Weights of a small GPT-style language model, trained from scratch on English Wikipedia.
Training: a variant of SOAP for these matrices, 450M tokens, 3431 steps.
Each number is 128 + 24 x the weight over its row's rms, rounded and kept within 0 to 255. Layers, rows and columns count from 0. Numbers have three digits each. The size before them is the row's rms in percent of the matrix's.

# layer 7 attention query, 128x128, rms 0.185, rows 0-25, columns 0-127
065:117137158109135162073172116095087091154104136126153181107141107166125122109120138143153172147090100146163121125146118149147124161091128126132106150126151102138146097140114150136090114108137175188135100123153129152117138164115148141147106166113144140145137143140110148179138133182123131114111091114107114111121139133143112098125114148121133069180142172098127133129139134150109111149152
073:141120133132085162112133106158168144132141126129113151118102092151098099154146156119135137153148156102093110132131119159109161141108164145104114098098134071117118148134118130106141104103128149150163130104146121148074132162131127151102136089156126120103050132181099180116107110139115123103089115156155150112145083143111106110133114131148142102105154124139097117158098101142128154109099
091:109125138108105137148145168126150137112147160168074117106055149153120119115168084139137132111115150142133098092144121148117083117167132140126118085160113155079115144176111102147107110152153153147124084146117091126121136129106110133132125114123132118107113145108083117113136135152154145119142112128125160140123153100108127082149141126102109130121122098187127118125125141143133182087069
089:117114120138141103102154179102108123127154130108176119131153126146131137129100127136140121142114116131137139124123128084167097115100092129137119101181137144155119118134138077136113151125127140142120117148153074119131136122178161129176102090124142091168156135113196108129161154130134134165147139114112132090076088117154146083109139114112164133122091105116114143120167154135127161076127
099:116131163115066161145106157161161148129154160148147185083115111161137119157148129117127133150142133097144109139133127189133129134113134119088127117171123107109087163139121145127105142169092112154134060093114099104102111145109094128161102104111128136119121096124116130142099158128134129135111149153108119148148084144101109109141110134125158082120091122106088125172102123140132155128145
082:128140094110143130116180123133126109115110131153089147140122112144147135114180168118142143119089155120120114101138130070132150134124120129107110130083156133138145100115117124139124135106111158135143116154091122138105141102102122154093144165074144142090140118106094195109150109167099075140102099157104114106114142141117133171118172099100181110115111134122095136157105095142125111097105
085:110107132104113114116159116147149197122158149142170113137113140122122105123116091156102094114163113124071132130144100150100112110128122134065175106160089134094110142145134125124172103130144105104126137109114136099130112157155156123129109081137139120142113132132137126098106149087169163081170147117132151132153114128106142112121105136133079196117154125154123100125123106108137137108097
098:128126109152162121108138099102096131142110126140144149108164128124140114121114106188151129105126079157131148124083150090143114169127116106155095158132190121155169107111133136081133142127113071134088157132144158134134130129141153129129122126135102093177156162115129089111119148109096111127131113135130112118073174167126125146135154161123122114161139146151150127090158105126156099172138
096:127161133078157135124147131086116113150128124124139127136125114097114106097115118162128128122091105118101141118171128129103118078108113098116143125156121145072120155119125151116165114120181146168175136157127127149094167126168130146094161141108147116150145117087102200118121132164145092092134095108132119129097125123121139184113135122120087162114140111122155128116154112135113137072143
100:143103121175129126144127124107101112158100130125143142129174169135142128178137160150152137152127123106111142126131125116142108121102120141139134143068160110154118141147180138152111138110117182120145156136158123145141183154165092084131121163116139124124154097142180116177161128127086125134140132121113100103112111118145128142119167112109163061137141134053136107154119125128125117118110
101:136159121104101126100160156114155089102154142133140170104156147115140132142132121154126149168116141118106158136112112126134126112138187152122166078188103129111137154135120139129137147144061100145155064121114120103082084125147122143130167127122148124134139121111110141133150154160120144170138127133128126135146097179128141111153102129109184105130090099118122177121139144087127118140143
109:150119151167104129104154141120178141129125160169105143137145159141152095128140117129085132119124166122108115131113150145127147172136150122101110101109106102113149108151164112111140138138177116142150114147116098110121102110073117102123095127141153120128122153108096142110056150137093114115166158135147098124119140154088121085110143166132147158116097122163073086140118078096124138120149
121:149152138143113144131165121128138153133125149142097119139098156135134154140151140114184115126100165140125147125141105100103163087154086133117150124184131151119136106086155110161113127160148123141171095080125178142181152144084108091111112161141123139123131117129097163102174094143121106104149136128099132150161105093141151148136135110103174140104109154135118146122096098098118141128096
110:157119156117149155109127101134125079147149158113137136139094095214151164112139117149171112153136105138128076120150130124141161134109089105119144141134179108146142132082124101130085125094097074174138130148115107181133155150150127117141109143117134096132129129116129125142131071116131125124127117112134114107116133152114121122142193120166144109125121146100136167143133154125129092101148
095:130170164113106123164129132097149095143112127105133132143151169117130146125117121153119073140131145090106145092165182085135124101135119105124124104146115148108156139113162135124116085174108145122089109144146094169125122134151110089122106118130107141131160132143116142114121145148135137120153113121106122094175133141091096056154120119175147129088091154083154114149144150093130165121132
129:133075125168080126115083136142168172115108112139115103124110127115100107167153201165145143149164118151089135142115112170092136148118161159149140121112129093158146185121169138144128145130164111100125143092103119110123101134155153138159109102137121095121097118144145090113119122106116163138149135107171142148100103116146127143121114101123141131146131125144136162087089112103141112132137
155:115093133129165146094134121084079084150113146124113138127160140126143152104114131148140157184081112167156148128141134114141125125097072114149118125152146127150130107119134131138086118104128119132147140161169139138130162166166107134139107170112156121175153129137111129194175140153119123150132115130109100118126148116154125120090140149109103113167122153099151151148167132107104092157166
091:130121174117160139121144087093081103165099151112119163101145139129150155111123135131130134145117138169147133123143131106154132145113095099176106155159183142120120097094160139134114175088090129167141121154134153146120143144163130094125134166107151137107171119136067116172131122161120104126110093134104098107091154131138095124086142137126154093129148117084118151128112108115109124130149
082:126115124155106148088121145142167167123141138125128123163137104108126122148154109087099104113121140116145133127115082104117166139125165126098155134094108065078106114148119123121112135115106154122161145098100139118119116139112125128153141129146113117154085152162121105093121159057168133120126133143154147135159112138087165117121121125156137202102159099113098094156110167114108128106144
096:151145104093130150125150104116110095151146097145119114112089089175139143116146167146174148158133104129178141142145156126159129158116120140168118170126146095137155136142115124110128083097162133185112135126137116151121159103101108175077152152116125126127137140129124148180160074138104133171116104123136103148110130140121111138150133137121135111124115177124166151139109148162136118182133
112:087103091149143128108126152107118133118142136120144171095142157070126116137114113156138099144144114158115138147126143114108139095145166110140132102172119100059109121155137137094177144121093144144128134127118120094077107148112169129137135124137150152102082130116139154116124139181107116100125152125146131156127122148163154174123111170115157110116160060135130134130138132125098128074126
102:139160082120097122149186124124162112100143104148113129133133129146084094102171134120169123108097150126123095116110167094131108157160153153128142100093108131139162098137104103133149101124155122123141126148116119154117112088102123166101129135139154129073104178131119131065119137127104105130139127123157145158130150103123142109191128115112121138067126138154147150097107134153166132141106
080:159137130121113099158133165128142141165113091092125088153116140147131139121144209123167157129070101135139110139145099097178156139134139135125116135086140136167140128109132148124155120128186186100112137111132126119153155086130115128113146118115113144071133135109135163154172095141110117163121130117104122164147100107155121159141121110148171121140114154104152135139101141158138148137126
090:164136136104094113148127179121168150111144127094088098107119140154119118126143136117149133156058129109097142078126110101139120157146116134145150100106094117165123145108106118171172108154163123108175108141099142092132119095123106159103128141149095129127127134130135135135163120102147125113131117084125139138140155082131126132141124119133096178134105165148161175136124167151121149129069
110:152109126125113153168105136087159145142122154145119146162136162115128119153151169142124150144118108107088123106128090121106130099138113103087121115116089142106086204162149157117143091136153174143163122151109092086101119140139097143138134109111149134156144115118156160130114115151112111126124149126092117162128071105130136148121078144097147114123123120105141094126107114130147171086165
109:142086117153119163097112125128083136125139114131170158117162118159112132151095126104127092139157115122098101145127155133125126133147106109117123125147159070145080114125143106142098137086117068200128149134151130140133136126157113123156068107182129144131128140146173114155095150097089139112148123129166104110126144115135139101117145168142120110112139129137081152157156093126129098134144
# layer 7 attention key, 128x128, rms 0.182, rows 0-24, columns 0-127
090:136119123130085120122104163148171157153134099128180119125099104145092106159152138139106087094146146128120139109108118153109160079136108176120163139106126130112122151172141164127135157119144109126075128093109118127126113099158133117174162081123124100101101113108121130109105129085153142088140140138154119144156087106107118128134097167135178139107145127136113163110099107129151176114132
069:149142114060120116115113154124188156123148129112174112115119159126102112151134147123127092137135136130168154102117127173115099122182117169131154144092119124137113164141141157132143138153152141121058144129105116119160136101125109138141135104158130120092142151149155144108098134094150175140158145131183128093138143111152121114152093144146150135141110140137116142072109104093170146121117
109:131114157164060091142103104136119128153118150140149173136094142155080140134124128100104138146122139127108162178122110149147146107107104141130125108166156139130146139123144152127151125094096079074123107151085126125127146090154098116129131087133127163122120096111147108072119169152111123127096151122164123163120122078147110127125138112122138128109129136085104185136155155137118141127160
122:137195120135131143130118130096138115112134074121071149126100118120112118133149131095109164107124155148124147149153128114142161125136130114104095097093078134106151086100134128102098119161131117144127111141148134160130146100138143085205155111100106173097101083129169148144113111133115123115131140124142140080122142164131103149131156117118139093146109112142131143182122132179130098140135
089:136127124143098132145103114139131166154150100130154114141119108137085100120123142113111108125140145134146149143112139184131125080134103163137149150094184115112134123144157140140117148076149064131069072111136165133142144070133122125136145126126135104161159113067146105119155142127119143117131135112173113163157115059161116102123107139111137130127131133135116152114155124149085132137115
074:095147147160089142117161126095052154119139129114173105124164078100114152104101102114132142125117128141125139098112116094146130133111113120118119142133080130138122110157104118121174092084117113145120095179141190129148099117113155123084144105114118147126136160116134109148114129142140104195130121157088148151095160148139117107115127130105116156121119141118130090142144148111152136092097
062:150109091117149126104117137140208114121124096123099132090122137149132082174153113155131111100164138124112127144111141167133177101122135176158124105115156150117164122137152116152118161157154134146096131108116083121113136123150118134161134108149121106088128155125142124067119122100137110086095150102167116128150091140117098148131090124140138150120133080140125140102085103104148145162109
077:073123120100172085097151111102137100104116157136114137145141196085157145089107133144153133120103122103105097102137147094118121127125144112101095123147116162138137112111075120120135119140127169084152129170109177129133153154122126120083125136116124130135070143140089129133142133135102122131093101116109121116115079128093167107131142098133130132138120112103134112132121128054163134141132
078:116102119183142144122153133108093085119103141132115116100176101136093160146122099154132139121152141147123133156084143143117121148079146089146102127153115143175157140135101107120153148100146123099184102126108157118100139130104100085110117124166108125094110172113135102109145136123126093159081116163121172139113142143120100171112154128119122127137135083109135101170099137084128135118114
084:134126143107135146122122155123107144124136155126088138135090149124157169079097131088115156149120126112153080130133113148166117141152136101109100138120105128146067095093132111132145114110134129126129143169121104129154095154166107162173114142129118158125142125175113151192118149108125122113112129143164120105119169128167149104112132143157119072175121122143113115107125115159129070103171
089:130115133133121099162107118141161108135168170156096121133091120137109097118131138131065105074167110143108139112085073181144122119158156179145138142119080093141132124167132134139115132114087120126109120133144147142122130082101095130130151120126100128133090104111109113100169118134118069135111136110155163140127150104153094142115103120115135098121155150106105155114137121139096146139089
109:096141125104100120109142170107139166130122115126140127116105130115129138115134142132131128088114143130103160086097128113110097117123121172072161175102149146119124115147140161115138123104112109136134104142094204123144106146134130131137168089093137077084111126116140130150066140133156121142147119130140146111163105099161100096140101087111075161104127102126106144148135121121163150088113
120:147118135150089121139114090123128137145150085095142120116123116096116121126149082131185182138130090123136119116105143131135145102116140159143132093116109093137129134118145125135134089096101095184074112165119139122051100128108152131116154095117127149118135119107117095114115135112138086136105141123092119151103135159129121159136097097149153138105109085147156162155160149172099104140138
098:133100146138117154139118151094098141144121135101165159115133165106092131141131090125153093192130090090175117128110117183148128097109128128200090158128149114100122132131080099153128132110126148142121108127122148091129135123117136100114113115154152130140160124127099085105142195138152112130162115135122138141131112073092119124138133153124132144143103108116134093098171091112124129135105
142:119101137130120111139115140179141161163138134163142161144079104156097147133147150114132104142137111131180136141118107169109146104123122147195153141142107122117113157151087122133154168097145091131117085112095107135110141142149107130166152122165137115113110123149107075098116142118170131115153124137179131174140133106160101162130109146122157157127177109104147143081124132118122160118119
058:121143115120179163121132101087155086112139137109083109112138183101170093105113120131115151153106112094164105117152108118155095152170162125086115113137123109109106111114120130130103085176094200135162142140127137125148156150118126164128139165095108134117133112170092146165141116145107068138127131111116139105131110135116123116164102133151120094138123118124129127163111116136124108156139
110:118147136142176151097167130064081130120114119114105108133164148084166133072121119130127131143094125090147096135156133086150108142114140083091101139136101145132131117101114120097103091134135162165124122109168135142137148144089135114123133182132125145143139120135117150180155125118094105135131123135087129113142138148105117114131147137116119088182129137147156095182127123144101097138161
090:085124128141122155139116202101079131154159124113172108143175121102109146079147120153129099139115106120162169115086117117122109141131158103131129160108126141147104142117093135104136127065153160157104081102148162128176140098078136170115127151136150115149138144131142118124109151120103121122137146148107155137145142121088126155133110164139117116131127171137130123106132075159121143110129
066:175117089114104126118098169128163141134115140160166086119115140136098106145129137188129115096136112131127166086144136183092101109121122152147157130114149141089109158137163141152113157138147113088089115124126103102152142119130130138101149104157121111107194149077131137064102141152161136103167137128129151120137133118124112136095117124103111144106107095154105154112124116135142157099125
067:114159134151149110149141136100074128116102144091147152145166162101066145109119131114125129182102123108145139126126112089118104136142100110131086119128105121122113106093107146103124125116071158133137118147133147130138147133092177097107121118143124162145141125119095143131137124165102135130134120144086124138125085152113079096153182131114180129156159152102136088181152137161111139123121
125:113137172137122110098146140136164068113101204121122085104162113126171137128134146193094128110126155170080156115108137129135122160139136103120119131137095164158141147131129158098121118162126119112101177124115120125110129119098121125151122127084092122091094140127132157126156120109116108135079117134135146102105160182142126128102147131137114120132111092116151144141113127109110184121115
101:157141137121118086168138147131115145145107154140145120134098124117093136172125133124096114143105089137139154109113050159122128155162131168097167143156103093134125152164120155129137144133094139078154153156082135088129101107112124141108145071138123136124125136133115158115082124159143087122122126134116141079119121139137118112145093093137150160103141159120110175160119133104154166113136
104:161161134151138145165148075120085170107110133145144113125093091086113103116147098114157162146101128124169092159130169132120131154139092172125135119125105090148097116084126138117141116117126110165108140127128104154109083169099164151125125130138104130140110115117129149192103113132123132128133120127118143105104142180120137154148111122116118136136127133182156106168108153169113083153141
106:190127124130145124164133089159152134137121117124139142104059119137090101153137108106144120116163135120175105134166141139092137123135140154122125119150132090114099124089149141125096125155093111127119170146099086144127091143139120160116128104177120160147129088123106165129126123161136130098144120098093144125124128147105119179170097122154156146114130108179163136118126131183102096128115
115:173157157140072124119128144139130110132124126134142105095078093166097165113114104126111158077106176160156133134148141164133123136172123171096151154100104128144132118133138117113137134052167109130069104133122127161156138102109125130161136117142115103094124125131138133143158163110110126121119139146148149152128152160168089148129089125126114128118110156151109140169099150150105118120134